config = dict(
    n_layer=12,
    d_model=192,
    n_head=6,
    n_kv_head=6,
    head_dim=32,
    d_mlp=768,
    vocab_size=607,
    activation='tanh_gelu',
    norm='layernorm',
    norm_place='pre',
    norm_eps=1e-05,
    positions='rope',
    rope_base=10000.0,
    rope_fraction=0.5,
    qk_norm=False,
    attn_scale=0.177,
    bias='none',
    tie_embeddings=False,
    parallel_block=True,
    init='trunc',
    init_std_qkv=0.0306,
    init_std_o=0.00624,
    init_std_up=0.0306,
    init_std_down=0.00312,
    init_out_by_depth=True,
    optimizer='muon_variant',
    lr=0.00312,
    lr_mult_qkv=0.7,
    lr_mult_down=1.5,
    beta1=0.9,
    lr_head=0.00948,
    grad_clip=2.0,
    warmup_steps=200,
    schedule='wsd',
    decay_fraction=0.56,
    decay_shape='linear',
    final_lr_fraction=0.0,
    batch_tokens=65536,
    seq_len=512,
    doc_mask=True,
    z_loss=0.0001,
    train_tokens=369800000,
    steps=5643,
    dataset='wikipedia_en',
)
Each number is 128 + 32 x the weight over its row's rms, rounded and kept within 0 to 255. Layers, rows and columns count from 0. The size above them is the row's rms in percent of the matrix's.

# layer 8 MLP down (transposed), 768x192, rms 0.0991, rows 476-544, columns 0-47
size [ 96 103 101 106  99 106  90  96  90 101 114  98  91 103 121 110  98  97 106 104  97  98  96  95 110  98 104  95  90  96  94 107  97 101 133 105 102  90  98 108 100  89 102  94 102 100 105 105 100 101  97 102  98  84  99  94  96  94  96  94  96 123 107 105  99  92  93  94  92]
[[ 80 119 148 190 137 121 157 150 158 201 144 162 141 135 122 143 147 154  91 107  96 161 109  79 101 146 139 121 142 130 106 167 133 110  98  96 122 142 155 117 136 216 125  84 136 155 104  75]
 [ 60  95  93  91 107 153 203 102 136 138 154 105  91  90 104  81 153 129 113 100 146 140 125 127 154 118 217 109 147 136 151 164  96  77  87 118  93 158  84 129 141 156 175 122 132 108  75 161]
 [150 167 123  85 130 175 145  84 166 135 115 110 117 156 148 144  57 140 179 127 165 153 165 188 165 136 111  74 142  86 102 183 126 174 148 178  52 138 130 129 138 124 149 127  62  98  66 147]
 [130 100 116 136 134 120 126  95  98 175 107 118  67  94 130 134 143 126 159  82 118  70 147 161  86 165 190 114  91 110 116 116  71 146 147 142 127  81 100  84 154 109 144  97 143 134  81 193]
 [167 138 173 124 187 157 124 124 107 162 134 127  94 145 116 203 130 171 139  67 166 152  86 190 169 122  96  77 111 172 151 144 210  84 131 177 134 182 128  79 185 179 156  93 132 151 161 151]
 [128 174 129 124 101 130 116 125 112 128 142 148 170 138  67 123 172 121 147 126 158 134 115 164  95 115  94  53 106 122  95 165  82 140  82 164 113 185 124 135 169 108  68 170 109 100 118 128]
 [ 72 126  99 211  97 144 167 112 128  92  88 171  81 101  73 112 143 122 111 155 121 101 164 138 155 115 128 127 107 102 148 168 145 149 220  72 102  46 114 165 144 101 151  87 157 128 132 181]
 [204 132 113  96 119 124 135 137 125 118 132 196 190 183 117 114 121 126 151 103 136 175 157  92 111 118 143 138 111  86  29 133 184  76 136 115 144 145 114 117 144  98 149 145 126 127  65 169]
 [149 172 134 128 129  65 127 111 101 160 163  99 136 146 127 167  86 161  69 122 113 144 100 145 150  69 152 111  82 157 196  82 135 108 113 154 147 121 120  70 105 183  82 150  95  80 143 101]
 [ 78 149  92 193 105 120 117 181 121  42  66 158 111 110 126 111 107 145 125 166 109  66  95 163 129 132  72 157  89  53 168 114 170 123  92 163 112 147 119 175 122 148 121 180  78 136 120 167]
 [ 71 110 137 137 148 127  89 137 136 113  68 128 170 161 110 131 111 149 121 185 141 151 141 145  95  81 129  44 102 133  94 136 158 106  96 164 104 122 117 152  93 171 132 105 153 175  68 126]
 [109  81 139  95 101  75 142 144  71 129  86  95  79 154  89 108  87 121 117 109 123 153  94 120 139 181 154 103  96 122 194 164 224 173  82 156 150 111 132 132 144  74 146 127  97 139 108  71]
 [151 173 141 112  72 151 140  92  60 145 150 110 110 107 190 158 128 110  94  97 108 167 140 160 133 141 127 156 105 170 151 151 189 123 121 159 131 146 157  90  97 139 108 123 186 132 100 162]
 [161 133  71 147 150 119 154 119 140  84 144 106 114  77  99  93 118 105 111 122 186  92 127 101 134 129 139 164 179  54 127 142 135 179  84  81 126 174  89 162 150 126 134 192  79 107 178 175]
 [113 139 115 139  80 144 130 151 158 124 137 129 144 158 112  36 123  90 155 145 102 141  90  89 127 175  99  70 141 107 126 116 151 153 160 118 105 150 157 106 134 184 234 122 148 131 162 108]
 [129 126 131 123  49 155 112  91 104 182 111 138 124 139 128 112  98  82  92 103  86 107 131 114 107 114 132 165 160 126 102 154 151 151 145 166 213 149 151 136  68 143 112 160 130 146 147 165]
 [138 156 126 102 149 211 129 124  85  79 115  80 126  92 125 122 120 165  92 110 112 153 122 119  72 150 158 131 133 124 165 171  81 124 180  96 152 154 116 113 157  44  96 133 154 101  97 102]
 [143 101 125 113 126 122  94 168 145 187 109 132 144 118 113  74 126 132 126 117  94 149 107 136 183 115 156 151 170 103 117  73 203 109 123 119 173 135 136 151  92  74 125 115 147  80  73 128]
 [105  70 103 109  79  96 131 108 118 196  94  92 100  86 134 131 100 124  64 122 135  97 179 111 112  89 100 141  95 175 151 136 153 117 167  93 111 122 113  67  53 115 179 160 106 134  85  85]
 [137 119  87 167 180 100 153 161  99 161 153 145 164 195 170 104 109 168  88 119 170  98 170 161 118 130 142  88 157 115 168 141 142 166 133 154 141 110  83 186 130 127 132 148 122 144 124 174]
 [138 130 136 144 125 169 136 132  46 161  73  72 120 168 152 196 181 110  93 110 154 120 106 120 114 130  87  91 134  92 118 138 110 100 119 187 115 114 158  51 122 194 134  73 132 143  88 122]
 [125 144 119 162 107 110 105  78 122 159 115 159 115 147 128 136 149 153 108 119 101 139 144 139 162 155 141 199 141 123  89 117 136 152 123 131 206 117 128 159 165 138  95 140 164  70 166  83]
 [137 128  92  90 125 147 146 162 121 101 130 155  99 155 112 113 138 167 145 131 125 126 149 109 118 147 102  70 183  88 142 134 152 101  84 114 107 113 233 136 208 116 172 155 116 107 161 174]
 [152 153  86 120 152  66 147 149 156 133  77  99  89  99  83  60 110 122 187 167 136 177  83  56 145 173  89 159  84 150 143 100 132 164 148  90 137 129 127  83 177  87 146 151 154 101  31  62]
 [126 188 148 152 138 131 174 139 109 155 132 142  98 102 193 140 114  88 139 130 153  74 118 162 144 141 101 149  50  87 158 104 139 159 137 115 153  90 145  97 116 117 162 151 129 158 153  61]
 [120 117 103 180 154 186 170 126 173 160 125  82 130 106 145  91 107 115 115 110 161 123 145 159 119  75  83 132 105 120 159  98 142 136 120  58 111 149  96 144  99 177 123  81 169 147 155 105]
 [ 74  82 164  91 150 177 111 127 129 179 120 118  71 154 102  94  88 186 131 116 136 119 124 140 180 109 144 133 146 105 129 127 100 131 160  80 150 123 186 134 149 103 167 143 109 177 147 144]
 [125 132 152 112 114 151 104 121 122 156 156  63 128 177 179 126  64 165  99 140  95 203 132 159  80  99 102 162  99 155 127 101 120 159 105 118 151 106 110 176  44 141 162 131 166 157 112 175]
 [151 132 166 148 118 149 116 113  85 121 135  93 118 110 116 134 176 115 124 139  26 158 160 100 119 132 172 127 127 110 144 159 124 134 104 176  85 134 139 106 100 152 139 132  84  97 108 119]
 [119  59 111 131 125  95  66 121 102 121  76 148 145 104 104 148 156 198  70 117 112 149 166 140  99  69 119 188 133 112 108 134 124 136 132 141 150 149 124 126 110 148 155 168 183  40 146 174]
 [174 174 151 156  97 174  55 139  84  83 164 175 121 159  97  99 159 143 146 145  58  85  48 154 143 108  84 126 122 103  93 165  73 121 109 124 182  62 128 112 105 127 185 133 159 105 122 220]
 [104 128 125 146 134 135  93 146 143 109 118  64 107 169 185  82 154 116 214 132 103 107 134 126 117 129 134  58  91 146 179 105  72 210 163 104 150 182  72 122  89 123  96 105 134 123  99 140]
 [138 111 111 146 163 177  96 162 126 124 134 153  94  96 135 102 152  74 126 152 135 133  88 151 159 124 168  91 181 100 166 101 150  82 137  99 181 140 108 152 121 181 117 121 170 146 135  88]
 [100 213 154 116 107 123 105 175 179 162 146 160 146 144 170 112 114  86 171  94 125 158 120 133 138 139 145 120 107  77 146 155 134 127 123 102 134 115 163 113 106  88 134 122 140 133 143 112]
 [118 152 174  78 221 135 146 121 169  87 155 169 110 140 133 135 128 166 131 130 141 108 140 132 123 144 219 150 120 183 142 130 161 148 149 114 157 123 152 136 106  68 144 179 193 131 141 123]
 [139 159 102  98 138 141 179  88 109 140  89 144 152 119  87 165 125 138 179 119 116 136 126 103  80 169  99 160 173 185 180 123  91 157 116  92 128 150 142 126 118 116 110 174 151 135 133 162]
 [117 114  81 129  88 123 160 154 159 108  88 112 201  28 160  61 107 154 146 183 150 127 152 112 103  83 125 194  87 128 145 118 159 149 133 177 132 131 119  87 111 166 146  98 149 141 136 156]
 [103 178 135 115 193 113  99 145 124 136 122 110 162 141 136  89 162 134 114 140 128 163 126  73 135 156 119  95 207  94 154 135  63 106 144 107 171 151 133  99 129 107 168 154 155 131 134  94]
 [ 91  98 163 142 106  96 146 110  88 165  97 104 134 141 133 103 105 129 125 123 181 109 169 147 109 185 183 105  73 168 173 130  89 138 168 112 152  81 129  87 130 146 136 139 150  82 128 117]
 [ 93 137 150 129 185  91 196 148 162 156 114 134 124  97 112 102 164 106 112 134 151 141 191 121 162 101 156 132 105 145 132 141 163  93 110 105 115 130 136  94 105 143  73 136 112 168 124  92]
 [144 170 127 175  94 159 152  43 154 120 128 131 141 151 150 113 115 123 128 144 129 129 182  64 122 153 138 133 103 138 146 151 122  83  91 116 142  37  80 120 152 164 162 141 167 100 129  97]
 [133 176 137  95 163 136  57 106 173 178  88 147 165  49 132  87 128 106 126 122 156  78 117  57 117 100 137 116 129 128 171 149 117 121 113 111 191 134 144  92 131  93 147  82 166 147  79 111]
 [133 137 154 146 120 161  73 109 151 139 167 157  85 150  88 175 119 159 144 136 141 114 110 150 131  78 134 114 135  93 114  59 138 112 195 162 157 138  93 155 109 118 108 114 142 159 157 151]
 [ 81 116  98 132 128 127 111 112 113 123 112  85 104 116 135 150 226 123 151  93 180 161 104 161 128 139 110 153 137 157 156 102 151 145 133 140 142 139 134 143 109 158  74  94 115  71 170 123]
 [166  98 137 188 120  94 165 151 103 157 104 126 133 193 173 203 133 108 171 133 102  99 172 111 206 161 113 157  81  94  98 133 154  69 102 149 110 124  98 122 132 100 139 112 162 101 169  90]
 [138  85 175 105 120 134 103 146 148 141 127 160  68 118 133 107 138 193 144 115  83 117 132 198 110 174 136 113 156  96 124 160  73 174 106 127 153 122 110 142 161 128 143 179 100  91 113 142]
 [138 123  91 150 139 109 112  82  94 129 113 147  86  78 164 115  85 133 116 136  79 140 174 189 137 108 135  91 154 135 121  71  64 123 129  94  76 104  95 112 153 146  49 139 130 170 157 115]
 [119 159 140 120 108 115 152 163 163 200 120 139 135 111 143 130  91 162 118  95 151 144  54 102 127 125 141 158 137 148 121 107 144 129 140 161 148 202  75 111 129 117 121 191 136 119 117  78]
 [158 159 101 166 110  85 123 118  72 143  94 117 120 109 144  91 100 113 141 148  64 147 136 140 174 128 155  89 131 101 109  61  67 160 135 133 138 147 120 137 129 141  81 131  87 159 131 117]
 [122 106 159 115  96 140 148 121 184 153  97 121  94 121  63 120  98 116 151 167  71 130 124 110  80 149  92 164 118 170 125 140 132 124 110 183 127 115 113  90 118  78 132 125 141  75 108 132]
 [ 45 133 110 100 167 158 146 130 150  95 101 135 132 108  73 121  65 135 111 123  81 118 154 213 119 130 160 134  95  96 115 142  98 164  88 144 116 108 149 145 156 116 191 105 179 115 123 132]
 [175 129 145 160 117 147  71  78 154  96 144 115 157 143 110 149 110 107 165 178 146  80 125 112  68  96 198 166  91 155 137 158 119  99  99 135 110 101 140 178 126 141 161 147 141 151  84 147]
 [216 148 145 110 101 129  90 134 148 107 132 169 178  91 115 116 114  82 136 143 135 131 148 117  78 224 155 109 113  68 108 141 124 166 105 134 166  80 161  99  70 129  89  74 118 175 185  87]
 [137  75 141 104  79 120 133  76 100 110 146 162 118  75 172 116 131 123 115 119 171 132 187  99  93 107 128 137 114 123  45 178 126 132 163 123 156 106 104 100 160  58 142 135 108 141 208 119]
 [171  94  91 132 158  95  94 112 139 140 179  88 136 146 140 116 148 205 119  71 167 135 195 123 154 158 129 107 134 126 166 108  96 134 168  94  82 122 164 131 130 130  93 143 115 116 112 130]
 [192 145 172 142 109  85 104  95 141 146 149 157 183 114 136 131  89 176 172 118 104 120 154 116 173 142 113  87 144 114 152 156 169  57 144 109 144 121  99 126 132 142 141 162 124 140   9 106]
 [113  95 115 108 137 184 145 210 169 144 157 126 145 136 171 140 113  70 117 101 141 116 161 128 125 151 118  84 130 169  89 139 105 135 138 123 126 144 155  87 118  91 123 131  93 139 131 139]
 [152 185 137 143 108 128 161 159 174 120  96 123 173 118 149 148 119 134 132 161 121 116  94  83 109 131 143 115 114 155 111 132  89 121 136 145 173 190 130 151  92 158 112  92 148 187 104 178]
 [143  91  88  62 119 142 172 117 134 124 100 111 170 120 153  82  94 169 153  83 117 102 137 127 144 163  94 101  68 188  98 196 114 128  65 192 121 108 196 137 162  72 159 180 128 128 114 138]
 [129 104 150 104  93 144 160 153 118 194 117  97 123 131 115 118 161 153 120  91  93 187 110 128 114 116 153 118  83  93 100  99 106 137 129  96 108 126 137 161 134 211  67 131  86 108  89 154]
 [230 168 114 169 111 188 199 171 140 182 185 108 128 127 134 150  98 127 140 140  81 147 172  81 128 167 162 115  94 143 139 202 180 144 178 155 179  99 121 148 114 122 120 115 151 118 155 132]
 [ 80  91 117 160 118 103 138 176  83 180  69 199 127 131 201  77 132 104 129 110  95  63 114 136  85  65 152  94 150 138 132 111 118 111 209 141 128 119 105 171 133 133 179 124  97 135 136  72]
 [133 109 108 132 134 118 185 135 113  82  82 193  93 161  90 142 153  92 200 137 182 137  82  54  69 107 100 107 121 148  82 138 182 151  97 106 145 155 120 143 120 189 117 199 140 128  94 153]
 [134 116 129 126 107 107 151 127 120  78 185 195  88 124 140 153  95  76 117 164 136 181 155  52 116  93 146  98 100 112 152 156  98 155 145  77 161 146  78 140 126  95 130 174  97 122  90 145]
 [168 122 126 107 132 148 132 120 145 143 129  76 118 131  94 104 147 100  93 137  79  61 157 127 136 124 134 160  86 106 139 110  91 141 141  97 161 175 125 141  96 128 121 125 122 164  87 156]
 [134  95 107 155 157 125 124 110 147 113 122 169 136 119 144 103 136 164 193 125 154 111 102 122 139 160 142 170 145 116  82 120  77 105 121 148 142 155 134 146 128 109 104 136  70 148  91 192]
 [130 109  89 153 113  74 102 127 106 139 167 158 153 108 112  98 132 145 134 146  83  93 165 118 139 162 140 169 138 200 126 129  95 108  54 127  93 122 158 198 138  91 118  88 151 128 118 138]
 [ 68  98 142 120  98 129 173  88 148 102 140 136  97 100 113 103 142  91 169 128 113 141 121 113 175 151 106 137 124 156  82 102  96 103  81 178 107 138 149 126 106 148 134 142  85  91 108 206]
 [ 58 125 152 164 112 105  73 124 101 147 103 106  78 167 138 110 134  97  88 119 141 151  99 153 171 150  93 118 112 166 152 177 138 113 116  79  89 147 138 111 118 117 156 120 127  98 127 115]]
# layer 8 MLP up, 768x192, rms 0.0618, rows 477-545, columns 0-47
size [ 99  97  98 104 103  89  98  99  96 104  99  98 101 108  95  99  98 102 110 102 104  99 100 107 100 109 102  94  93  97 106  99 106 104  91 107  96 101  99  91  95  93  91 106  82 101 109 110  91 101 106 110  85 103 102  98  95 102  99  98 108 107 100  97  97  97  95 101 101]
[[128 143  77 129 103 133 127 139 153  74 173 147 136 112 103 145 129 142 153 144 100 144 120 171  88  87 137 150  82  88 128 125 132 155 106 207 115  47 166 174  78  91  80  99 135  69 164 135]
 [158 151 177 153  85 156  87 119 106 113  75 109 183 211 150 132 107 125 163 154 114  78 151 100  34 100 101 128  85 111 128 145  72 108 148 104 131 101 117 139 169  99  95 154 196 167 168 106]
 [103 145  89 131 190  41 131 114 206 118 100 131 125  80 115 148  83 169 151 124 136 149 151 145 126 120 161  77  73 132 127  95 145 101 152 163 130  79 118 150 180 137 114 120  98 139 107  97]
 [162  74 119 157 128  98  68  87 169  75 116 164 142 132 140  87  88 148 113 131 162 162 119 152  85  90 162 151 109  90 151 127 102 181 102 133 200 116 170 110 113 104 121 121  98  96 151 104]
 [165 124 157  99 170 115 102 151 100 155 138  92 130 193 157 107 159 159 130 168  36 126 124  63 110  64 142 141 123  92 110 106 157 132 127 151 165  84  92 166 161 150 157 104 148 137 106 168]
 [170 125 148  92 129 143  52 146 139 123 125 125 133 122 158 164  49 135 115 104 114 161 126 156 105 170 117 137 115 153 115 133  85  87 160 122 137 180 130  52 115 162  79 137  65 182 101  77]
 [145 112 177 135  73 143 126 108 116  97  86 103 130 113 126 149 161  98 145 127 162 103 120 107 113 126 100 152 151 216 169 124 116 136 126 114 124 111 118 183 120 154 105 133  82 140 177 169]
 [124 116 106 144 133 108  75 125 129 125 108 103 174  56 144  89  77 166 175 151  97 150 195 123 165 129  87  86 126 147 126 109 145 132 135 150 105 112 118 100 125 111 197 105 121 143 102 126]
 [ 87 131 139 111 132 162  81 123  80 137 129 141 133 163 107 146 147 122 130  59 135 144 125  95 132 157  83 150 111 157  75 110 138 167  93  74 177 127 155  94 204 120 112  86 147 112  95 116]
 [110 177 127 166 136 101  38 168 131 116 103 158 163 128  64  56 172 199 153 176  94 166 101 139 121  58 121  93 141 140  73 136 125  77 139 113 120 149 151 126 121 125  85  91 122 135 131 128]
 [116 106 197 126 135 132 137  95 145  87 101 144 112  99 149 121 169 120 153  89 167  81 107 101 124 111 131 140  91  74 175  59 222 123  61 112 113  78 181 142 128 155  77 111 127 153 118  70]
 [135 146 147 132 137 110  86 120 118  81 156 129 152 201 119 119 176 139  85 117 120  55 146 138 139 118  85 126  98 119  73 211 102 148 139 125 147  56 162 184 147 154 157 116 141 171 152  94]
 [142 121  73  70 203 154  91  59  83 101 150 129 164 143 156 133 114  68  77 155 141  81  73  97 139 110 144 118 141  98 100 118 112  79  96  82 149 101 150 153 136 134  81  84 114 113 155 136]
 [ 90 140  89 116  58 121 110 121 183 121 157 145 154 141 138 120 136 134 202 150  42 105 114 124  83 114 103  79 138 102 146  57 150 129 175 134 135  85 137 138 184 125 171 108  92 125 141 119]
 [ 74 136  91 186 110 123  92 111 129 121 182 169 189 142 117 110 172 122 136 130  76 161 184 163  97  92 109 148 123  98 114 110 139  50 149 255 164 169 125 116 135 188  79  88 194 135 105 129]
 [132  89 181 141  96 177  72 131 184  76  78 164 161 147 124  95 109  88  99 120  98 135  88  85 151 153  94 141 219 166 114  70  66 143 133  83 103  93 171 161 127 108 154  65 114 157 100 155]
 [121 130 170 152 139 113 189 149 148 177 143 114  78 182 118 119 138 105 132 154 148 106  78 125 100 150  93 136 150 115  86 100 116 113 148 172  95 130  97  61 206 206 113 143 134 156 170 143]
 [133 124  10 131 102 169 144  85 137 147 158 150 188 139 112 170  82 138 179  82 126  88 173 128 167  44 115  84 139 117 152 126 113 151 137  51 115 170 177 176 100 136 157 152 128 136  97  84]
 [119 141 150 136 111 163  77 164 126  70  75 121 173 130 148 110  95 127  82 143 121 130 109 122 118  67 121 107 153  90 117 104 124 116 219 133 129 150 146 173 121 138 147 136 157 106 117 128]
 [122 123  86 110 166  54 124 170 120 165  83  96 119  73  76  78 153 155 167 131  97 112 189  81 160 122  92 128  96 160 115 145 130  98 135 136 119 130 116 132 109  78 138 118  92 110 176  84]
 [141 173 174  77 109 164 135  91 101 116 121 123 143  89  64 136 138 131 157  52 133 138 172 133  85 117 110 148 174 145 116 168 120 149 109  72 100 137  88 121 187 175 140 116 103 136 144 109]
 [128 181 110 179  91 112 114  99 186  53  93 142 102 104 153 193 116 104 115 115 121 132  81 166 138 144 108 111  78 127  75 110 206 144  94 156 150 111 159  88 210 179 120  77 117 142 112 104]
 [139 145  91 103 154  85 109 132 142 103  95 176 108 145 134 177 125 155 138 141  95 128 118  79 135 107 134  57  83 121 154 133  92 108 117 142 158  78 149 155 142 130  82 136 169 168 154  92]
 [140  91 125  72 235  91  95 110 108 134  88 152 110 146 157 111 158  92  94 168 114  99  99  60 120 110  88 142 123 151 162 121 111 108  98 145  80 100 121 167 118 163 139  83 126  85 138 141]
 [158 104 157 126 153 108 136 122 148 162 139 125 104 161 163 178 188 169 130  77 135  93  75 124 160 112  87  28 136 136 210 132 126 100 158 182 149 153 123  92 128 151  70 100 126 119  91 131]
 [118 103 139 153 112 181 100 140 117  93  93 139  50 149 134 110 186 154 154 191 153  69 109  73 135 149  61 124 155 108 108 153 151  94 164 125 148  53  91 157  84 151 152 170 179  94  99 133]
 [180  99  97  87 119 182 122 154 109 183 163 127 137 104 114 102 169 113 153 122 119 127 151 142 134 117  94  94  93 123 118  63  81 148 125 139 110  66 119 101  94  95 137 112  56 128 148  74]
 [ 99  92 189  90  61 140 107  83 132  77 151 158 119 163 120 173  87 134 116  82 167 164 148  99 154 197 150 134 143 129 159  91  94 150 159  78  96 101  81 143 117 100 113 117 127 186  92 105]
 [124 164 130 138 147 106 112 122 111  97 104 101 154 122  49  75 111 127 115 109 164 121 145 110 151 127 167  95 160 126  88 207  94 159  88 115 183 147 147 193 120 147  72 112  93 153 127 163]
 [118  89 143 138 155  77 146 125 143 145  47 117 152 104 181 132 107 122  97  59 192 163 177  83 162 107 137 141 146 152 116 143 142  98  91 168  62 137 137  74 173 134  73  62 142 144 161 101]
 [137 162 156 116 151  97 115  76 148 120 159  66 139 131 179 139 133 196 135 103 125 106 124 143 139 116 121  74 104 158  88 144  95 138 212  83 112 175 140 144 132 125 110  84 140 101 128 148]
 [209 153  65 101 104 115 124 165 144 109  84 154 106 168 119 110  63 130 123  84 128 137  76  90  91  88 114 160 156 102 140 154 121 117  91 134 119 168 143 176 205  99 120 134 105 113 163 153]
 [102 131  63 136 190 135 140  89 132 111  94 167 143 108 115 121  97 149 149 145 119 152  91  91 167 120  93 151 157  95 150 138  51  75  85 166 133 150 151  85 132 102 117  71 160  91  59 110]
 [158 144 189 133 139  98 164 173 130  69 135 141  96 159 156 169 139 158 186 148 139 103 174 121 132 147 166 104 189 171  83 139 195 138 123  99  83 130 115 145 126 146 143 167 149  78 144  57]
 [129 118 138 136 177 135 139 190 108 159 123 101  84  74 149 177  90  98 125 149 200 117 177 129 115 111 147 141 148  60  73 125 122 115 159 114 151 153 145  98 121 129  93 110 128 103 172 117]
 [ 92 148 144 147 152 123 165  89 103 113 112 149 111 140 116 194 103 123 171 109 112 119 138 155  79 155 111 128 145 184 136 163 103 138 101  68 130  78 156 155 112 146 135 188 119 169  80 149]
 [101  86 124  78 115 162  82 146 125 149 150 121  99 143 123 195 155 165 110  62  97 143 104 120  88  97 130 102 108 106 167  95 161 121  92 137 107 146 217 150  94  55 124 160 122 131  90 179]
 [169 124  91 127 156 111 107 144 161 125  82 147 187 175  85 105 118 144 141 144 108 148  95 140 173 149  98 160 144 128 128 124 117 112 173 148 190 162  64 137  66 155 148 136 131 144 127 138]
 [157 130 148 124 219 134 150 153 136 105 128 147  74 125  88 115 128 127 102 115  80 127 143 114 155 118  94 126 163 154 120 101 129 177 130 165  91 112 138 164 155 154  88 124  95 146 139 131]
 [172 158 131 119 153 160 107 153 159 120  67 184 155 119 194 127 112 151 175  84 102 169  98 123  88 109 107 113  76 130 106 190  16 141 115 138 130  78 139 124 164 127  96  90 136 115 119  78]
 [132  98 138 116 140 139 172 181 125 163 167  92 153 165  61 160 151 146  97 145  99  91  55 135 103 162 150 114 143 178  86 157 140 157  78 102 142  63 156 131 165 161 118 135  72 213 124  82]
 [ 92 174  75 108 159 126 110 133 144 110 170 150 162 130 100 136 137 123 127 145 101 117  96  70 179 111 152  93 147 138 176 173  66 126 128  97 161  88  89 157  94 144  97 100 204 113 120 142]
 [102 103 129 135  91 157 119 132 126 105 120 138 184 152  90  71  81  57 101 155 142 133 171 113 145  88 156  92 119 122 101 137  86 127 156  73 121 103 197  79 144 121 135 120 118 140  80 163]
 [120  80 112 155 100  83 143 108 181  87 127 101 104 110  81 110 127  97 135  82 100  94 112 116  98 172  79  94 123 137 105  89 134 153 150 210 142 111 207 189 148 131 126 147 122 154 133 106]
 [119 149 113 168 191 141 139 112 174 159  93 126 156 111 121 164 171  98 127 131  98 168 112  90 190 119  80 108 145 110 145  79 133 109 132 148  50 163 155 108 122 183 149 152 143 111  66 101]
 [181  98  77 202 163 171 100 152 178 113  54 150 118 156 146 163 155 118 127 106  97 124  71 127  93 143  87  71 103 108 134 171 111  84 155 106 118 134  88 138 154 153  92 152 174 136 117  85]
 [159 114 159  90 143 113  74 145 101 133 136 181 113 151 134 104  97 116 138 149 141 113 142 117  75 113  62 112 152 188 126 112 144 148 170 117 155  77 121 138  65  74 181 174  62 126 118 106]
 [ 94 127  83 158 187 166 145 117  69  78  68 126 150 138  74  67 135 193 186 131 163 146 139 149  84 105 100 139 127 190 136 118 121 107 156 129 101 109 154 147 179 110  92 130 119 158 108 112]
 [ 90 111 120 185 108  85 137 145 114 119  99 118 126 110  68 118 154  71 145 106 123  93 150 146  99 132 145 140 164 112  85 151  77 126 130 112 146 137 124 127 195 112 174  68 107 151 133 114]
 [140 154 118 147 138 154 183  95 136 170  89 100 182 170 117 179 169  81 142 136 121  96 172 166 121 120  98 118  78 122 128 126 113  77 104 129 119 101 179 144 145 118 169  85 155 233 111  92]
 [193 160 111 111 122 120  81 149  93 180  94 194 114 106 152 150 139 110 122  83 108 193 139  96  84 112 110  69 113 112 194 145 119 153 151 124 112  94  99 153 105 156 127 111  44 127 124  94]
 [182  92 145 175  96 108 168  87 128  77 128  99 149 169 118 128  76 132 164 146 186  92 110 135  87 138 111 124 113 166 156 159 138  95  91 154 139 169 119 189 179  99 130 104  63 130 132 108]
 [118 159  93 167  90 158 112  81 155  84 156 129 134  95  70 159 128 119 110 127  77 104  65 178 165 161 137  83 144 162 173 102 138 146 173 154  94 171  80 120 173  96  91 106 131  95 117 152]
 [115  96 121 111 119  68 152 165 133 121  94 159 106 109  53 100  86  68 183 159 159 162 101 119 108 131 131  74 161 169 146  92 153 108  99  53 126 124 137 147 117 129 121 132  63 144 146 168]
 [126 117 106 180 144 148 123 107 155 183  99 157  87  37  84  41 119 131 107 160 106 150 136  88 106  70 140 122 131 182 164 108 137  95  84 134 134 106 193 164 141 158 109 161  90  71 191  82]
 [140 157 148 162 172 103 129  77 107 120  85  78 111 125 128 175  83 128 111 198 132 118 130 130 111 102 141  78 127 176 152  89 131 101 120  74 136 113 135 131  87 158 171 199 160 153 135 139]
 [114 132 153 143 136  99 169 118 119 105 128  66  74 127 192 100 128 158 152  94 118 199 135 182 133 133  81 163 129 125 166 132 140 161 129 120 106 140 203 155 136  75 101 107 131  84 135  86]
 [147 125  84 112 153 122 101 167 133 135 118  93 106 167  96 162 122 120 109  98 136 177  73 113 121 154 140 163 196 187  47  94  75 145 119 147 111 127 153 146 120 160 183 153 137 115 173 110]
 [126 144 135 151 186  93 134  42  90  91 117 145 113  80 115 103 147 144 178 173 121  79  65 166 107 139  96 129 192 166 111 174 194 189 127 105 145  90 145 147 102  81 163 143 134 154 106 101]
 [120 104 131 112  91 138 184 168 146 113  76  98 188 146  98 139 100 134 135 117 137 148 151  79  78 110  97 129 138 152  95 102 144 172 105 111 160 109 121 172 160 136 127 118 119 163 173 156]
 [181 111  92 100 233 120 152 140 100  81 124 183 135 129 157 117 133 148  94 130 180 119 142 107 172 128 122  86 160 140 104 101 124 108 141 133 147 183 141 123 144 183 109 117 156 194 156 145]
 [139 137 134 130 153 106 149 140  98  81  77 193 166 100 111 129  73 144 118 156  85 116 115 111 168 156 126 140 117  90  81 127  74 141 156 129  91 155  75  68 143 120  94 130 159 161 113  90]
 [161 146 183 129 207 110 141 118  71  99 133 162 128 147 122 126 132 135 101 114 186 146  78  79 103 107 167  83 141  83 145 146 134 152  97 127 164 113 155 142 107 153 147 117 132 123  83  89]
 [103 184  40 109 176 137  91 126  95 122  97 130 118 135 108  39 163 156 151 120 154 110 190 149 106  55 188 155  82 177 161 129 144  95 120 117 107 106 166 146 129 118 141  66 166  75 120 127]
 [183 105 144 118 119 123 120 109  58  75 126 174 138 140 150 137 216 166 160 129  82 200 155 136 125 105 122  98 115 142 167 110 147  58 167 112  95 103 131 106 143  88  73 139 158 120 134 115]
 [134 103  87 117 163 138  62 154 145 139  93 212 111 108 127 123  99 122 127 140 106  42 153 132 114 137 106  54 177 137 145  83 140 160 179 161  79 107 135 124 151 154 114 149 135 124 124 106]
 [132 110 129 119 175 159  72 163  68 122 157 112 219 145 145 101 121 118 139 131 145 126 184 117 184  97  92 131  70  80 152  59 162 151 128 107 119  93  75 129 135 161 214 132 148 148  89 123]
 [ 93 141 144 166 114 163 131 161 112  89 116 155 108 148 131 142  88  73 156 115 102 139 129 153 123  78 123  77 104 134  76  83 114 170 126  71 163 145  62 113 188 102 152 162 100 134 134 141]
 [189 151 126 137 208 131 147  87 111 139 141  70 167 155 154 168  82 114 154 114  48 117 159 165  68 172 119 121  84 118 141  98 166 158 146 130 111 115 179  98 164 145 133 114 101 190 141 119]]